{
  "bias": "none",
  "init": "uniform",
  "init_std_up": 0.0279,
  "schedule": "wsd"
}
Each number is 500 + 25 x the weight over its row's rms, rounded and kept within 0 to 999. Layers, rows and columns count from 0. Numbers have three digits each. The size before them is the row's rms in percent of the matrix's.

# layer 10 MLP gate, 512x192, rms 0.173, rows 495-511, columns 96-191
104:518473471451524480489495506497485502535487525509540478476496519502517521467498496519442508519557543541516492496487480481535512514464522523519535467495536500489505534528498505496491469493467481490527489481493502465522544490518501512517482466471500453540533501468498500477453496509464502512
094:447500504518484481552530528497503521486521476536492548513517480456492492534502498502505481477501518523515437504515480498509519475491531463488490507500477461515517496484548485471458516484490455453443476493496448461473546448496550500484508506482527537463499482557497455490473488503512502505
112:502497519460456516505513498507508542469503546506512484532515502525496489459503479448519534539498466482463500471518537475555516521493469488449501451488531502472487539483487528448512456472486510542495494522524470497498481497538493497485478517497546500512499511523508539544492532489460523514
098:484518519488504505466487521459512522538514544486453496485479526514506504550553520486532513536535453501475499516476479541503499521490468484514477488551535456501451518516514508531485483498550468488509515478440499468515498539498515527490535493522546517494491482464516481487517502498507454513
096:508501465500509467483537499497489489484469505487458520488520468467510502578485507461504493464518500510468477468542512485480497511483477449496507503512409555506488516490472483490498502501483469523463510502520497507504511531481521463523504516519498518544502494519497478448486545466519476510
096:485505501533492493467509482517495529499483459470485481518475509543501514492463497484527536497483499501487519516474521488491449521467541490423495481521498478539523513512455497443483504497492484494528499520487494532532492519529496496508513534501505513490476507496518529508485491468553485542
093:461506548462478478516499476496528510489479486496492526509457512477501450507506494504545488537513433505534458506510504424491548534503484513551539516498513502483497527511490543485470476492536532485528547475511534559480494490484484508519547458525466474482497552522497515524523482518521562512
096:532507534507521489491493507469539490492511471546489506459481501511534497491507508498553477480465463524496528475446504556494537529509461515542542535505495492468504474477504498510472491475507499510500453524539505500497532511459478454488499466521526470554475504502517470434504477477496525468
123:553501474531505528503530538506504503500469498505500534482491548476534507514505455488509494505531492485456496481482443474510511517469478438455462527503505478527503527521466526503514499492501514511481496550511512494537456516482562490483498566476493465574515479536511497508503505475520481487
097:495483497505444515528520529454519522481520510536508476507467518500535495481503538531499453450500463499489467472481522471553489473468455544510512528491535488491515557477502523506527499519518490437502508482501494514505494475463494526466500470515520460519502476516472491499513484498504506513
107:495469508482526538533463538517491521507455471485460500520515487540506476478463499538514476465504485529446470489500531488513493496481475496540486500457500497519481503487506501508509508504475473482506484503515507497496477501466477464501469531485525497512528431473559506464471511490505486531
107:505478478491511521541511520527470481498512489501489556471503552448531520466518484502477525493489519463521500479502471464485475491524509482506469515501499508488489498518482497512554481522512506478533497516535508451535500502471488515483471549494451500507489497514493507554531490483522517489
103:468483472505493519474519487498529497512489522490495433503505503544524506518521473481542475515473490508508531452482497542521506499469511533478517542477523532535508467480505489494468462511484515546510468521482490502484464480510528535550468473512519507521466494525520476476495480498470507493
100:518509477467480495461485531524501466493509503506483445482496477561486459522509507478474473499502532467523487495465487465465496536487498484474481462514529490494540495518546522510501499495472513478496507500484504544531496483477482496528500555485494529522492513493468500489489503471546490465
095:545526481472520494495495514508518517528524510477510465529521475465468481563505562500494513512539513473482534549463528492574471558519496496496471451492496561478474489518544523491538475501475497471464489511523512487524459557496546457477486515504519502499477518512529502517506479462512525523
105:526496472484518477476521573538486488503508543498526491486509507482484478547491495505490500508505551485524519500526491461443530522541493516483466507471487499520502489467503485465499485527495473502474519516512523514507490475543524520489493524497494512525579496526506490500474501525555542480
096:499492477495481436481487521521503543486482500546496507487516487478474521472467491515445527498493475482488559491498521530541490549497518509535473529473528502497456523493506451485491498510507496488478525512469469491530543513508470503477494495479492521468490546524529485510525518512547518537
# layer 10 MLP up, 512x192, rms 0.182, rows 495-511, columns 96-191
101:523467484459493512449536506492500496463534531477511520504497494483464514511494562481499446483497493506441478493488506450464476478531516451511571540515546492498464508471480467503511483531438494490536517516546493501543490511486497518503495480519516530517510505524519470506494489490486492484
094:493543485539480508493466469492508489492530517477478481432525500473521535512516481458506470512523499522546528501478472511528492496455497497468458486491551533489534506524472476525522474557491496521472506519510485527492509472511489519510513512482506501497462499521452503467532468462508461531
100:488515488524485496487519506498480495499483471537481518501512563482491534465528455484524473497503470501489473518517509488525519512495487473475490543468471495481498487491472464508506463460485490462495510452509514535483487519487480482521468487516489534481500476492544527449508517462495527500
095:527528504475491526519517499450513554497507500487506507535473541513482452464546505525504469477496498490496507524501504496540520518444525508491506497438513511512513496508496514492496470488516477413498512436507488483503475520518518498488512531542485523487482508512558490516510510493514478445
095:541537497450495507521526492525505502503458488468508482540508519506512495490519517522466508458502460490512462510451527525508494479455498485501468507466545490482496513496498524508510526557539504479492473502522527480508505522489506478506496475517506511551496517499497500465477493439491518503
097:482504484528512526472494489538527480460486502536489499527544462483533473474498512476499492525447523479502541506534467571447527496516523501514512492454503492498523483503500495528524523526507486469459459462515506497458493516479482531509498526488496480497497524511548457506489510501504510512
099:470488534503489517529544515496492484499472466487495499509489520514529488471496493518526520511472503519501505562479521466495508534535477489498496490510501437511485520501502494474457488502515488478492514527549501484483501493516522520527466493495521488509515499500457512513494507529534512547
100:463476487500473471543530459460472475516540506521522548513515476499496505466514528458486549490529460535524520476519488522486491500484468479477501522543494498474497482482501510520530523522492454478501477513532495473529480489463548487519484527514521504483496491504448456521535516507521483459
110:483496501470494523494514481496471534504512510440483533530511485532500482470476470454492513487447531515513502496501524477545484488471500559529559469498510529514491506461495450535504489510534526476494521441494497500548518500475504501520521489494523472471458527509503508498490505537495479512
093:493488528482504525488506482567495499512484534472468502535533494499472482485483491480508514540500512509511505525549510513454512540482518510515504502485536493517493477499505476468495492481507524524522512488509514523468488522507507480487487499484513454501487546490516558515514537538507535492
105:474475511502551536502510501519496499456504503500466489523498482505477497483504541535507481537505514502540547518486478477488481463502449542508470505458506505513498502458515483529466516485542485532502530503497520467493554498511481488516506494486530495529503489490448523470494538534507556528
104:536484543507522527492522519469512489534477494481471513477529502478508501513489541545490544478469509504515497504516492459509508510515495481488489454520517461523480534535536521449493496547478525501491492484492516482548490510543483495527485469519470516549540492495519508487470523491468532503
104:509521485480532446509519499529545489469542504496474530503484536482538478485510515527469508471482525497483491488488454503505517546495538515507515528500493465508511488510500492512546507472523468509507506455524501515488493525519488475510509452463476535457500470491493467537473537501525443485
104:524513515469493538525503539474510508502486492500508451511495468485453467476506527486495467507527491504524559484513554458532528494510510525514504519519497467496489533508504509503470537513464496488444481496527473513500469500493523500497493507502464510470502522490471485444498518470511498536
095:514496501493491489524506482486471527517467461509503562501475521513535485451510481487505457548477482512533490483533534519493477507510517499480514504469477491499498465464514563509495504528490476520552446483539456496505510492496453465500476473457477484501521530506461482513523506502462433528
101:515485506503495483494503496523468505493521519508504504498490463470491528517484505495478526510495530521487504521508489481504471462483451557489499492472500491494549463507506512511542525536483478463473542467515486470491496528517479475521449492454488504508481485503518543534539456507464496509
098:502543512479511482483520503482530520509468488481506516479494531480529427478467484465498499487528531461536531494499479533513477489491472472492494524485521533515474516459514463531491533447541503532541445530542518463502550513485511517543526521522505491451501481494475495527517483540502491482
# layer 10 MLP down (transposed), 512x192, rms 0.174, rows 495-511, columns 96-191
104:524527499511562500510485471497468483547494515503479489495487497520503470486507493515479479496501508468510482495513528511509518487481485522488513445463501494500530522498512509512523493493502507520549542455503485488493531532507525535537487477511504504508556498497499501565512512458557471489
100:527513534505476491509477498497473500478520521520558532481493496507487544496477489474522501507511537505483468449463482458478486523477526482499489548456507518451465498518482492466456484554542488484524480498485522501519522506512525518488489504529483482460461493536502504478478502467518518502
098:530512518498528492468449520524509534461484534492455513491487505571466499501499511537476496517499487482490465516515477465531516475503552510492507495525485489516538467473470491466524461512479489488500550524537488460465545487514532480489517466516503487477504468502503497487525519462541492458
096:542490480535540530451528517515509500504490511494506481510515511464519462491530473485523509476527522514496520514504522461511546532515487488504481487498515516466513517451488498502540507534509522499504523462483503439496544518500529545544497487487505472563467532509489496494503448450540509495
101:517458462517508489463527533486473518523495465508503508521480484495489473507577487486511487505487503457491488510508494505560504511478482512536513481540486548465476484501498506432459461480488471499482516473506530427516505497511511505498499502526486483504503493520521531469510501472508495485
102:529484514483494483462509493479493529528521504504509523486488494492529498518469498499490508514451487468481469529507458528457465517513528491509498550478553503527496506537520465473490478515508460495458516536517498484461479531486521521515542511469466503518481502524500545492467550583513555486
102:509511497533502491542547508499522464485519465483526518495513467509492454476524524508507497513526476520520502462496491520500408544498544466452459461511544513485473465526507508493472543457494477531500506509442517518518523483488452493503476502521520496466478491540512444486483483479528510494
096:507492504530498507545509478583489508496471501533543511490475524486495498496499485521504509513521500527437545531508503501518488486548506497459512496499505519500492501511512477477501512541500515511451511512495517499476518469546451551479517485551515480474482483511511517486498485489534504519
080:516497473547456487485517488477490496531503488469480475517492481515519485542516482490484545538530512518508479503480491522453524510503500535488524522499509481534480500470499496493495528473495489524515520482494499642482500519490509517494487519500481512416487499515510509489479514505518538455
098:452495557516500472528539541459508526466540457509470469485515457535493511473515500542469467515475497495492505470494521490509484503527491490512469484522532496466504547492522488485540478504480496496492479507490448492507475468513500520494495529532507495527545493490492451532488515466508544493
110:507507494519491510504511512507485521536486494466506522514518509499472507531511490475543525520497536463464537543508483515519520438469505464484518490491519472494515515501489480484476485517555484511466512544520521495488544490509526491523505498513519505517484488494499522471523527486509466528
102:496527513493511546524524485492520499452494524491499527521435482485523537504500507512537507494488535505466488492504495441482450511477488501513546530485496493477462535492515489503472506517493527502507470542529499430512498534517494477533483455550520491504505488485550496472519475529516525516
103:511497520557504498504506518484502547507519511497434475487522511521518528497472488496493450539514478522470506494474459532457471527475462539559500495502508501476544483533511483501488483467495484483545515491504488529459502530505469477493458504525500496516529517495517497524514495503458510502
104:503471496492498533497535488501467462499442462460524490487487477453467504549510530519514467519480494532499478532540503517487527490496500496549498461493497489476454508519502511565489519482503510533539514481472492484483518474481511466517483509512505441474491500502545507537508484485494524443
101:464532531519536523492521505522493501469481501528534492520528489491492508490466487477516473551504499531510514461503495479439491516467499488509508457504514538452486531500479529451547460499495552507552414480470452528498552521501490491493487508489515468478503444499554527506466536501507501535
100:513506476501523517523516492496518484482503523492489526474474519501517505519451524546516520494508464535515519496496492449528522474531495471467512504491509520499499516511478565514518488503520504508509483497515558476566525499504486479490524529481483521509506472511498495536485510531516491474
103:522490496497468451467485526548493523524512464521502478532495472531478527472502489506501472460488515492506527517503541525490485529533550491490500502481509488534471478504505515558499453496510537535538480551447477468506469485467496490460492500502491455472523479488491510502532487468526483542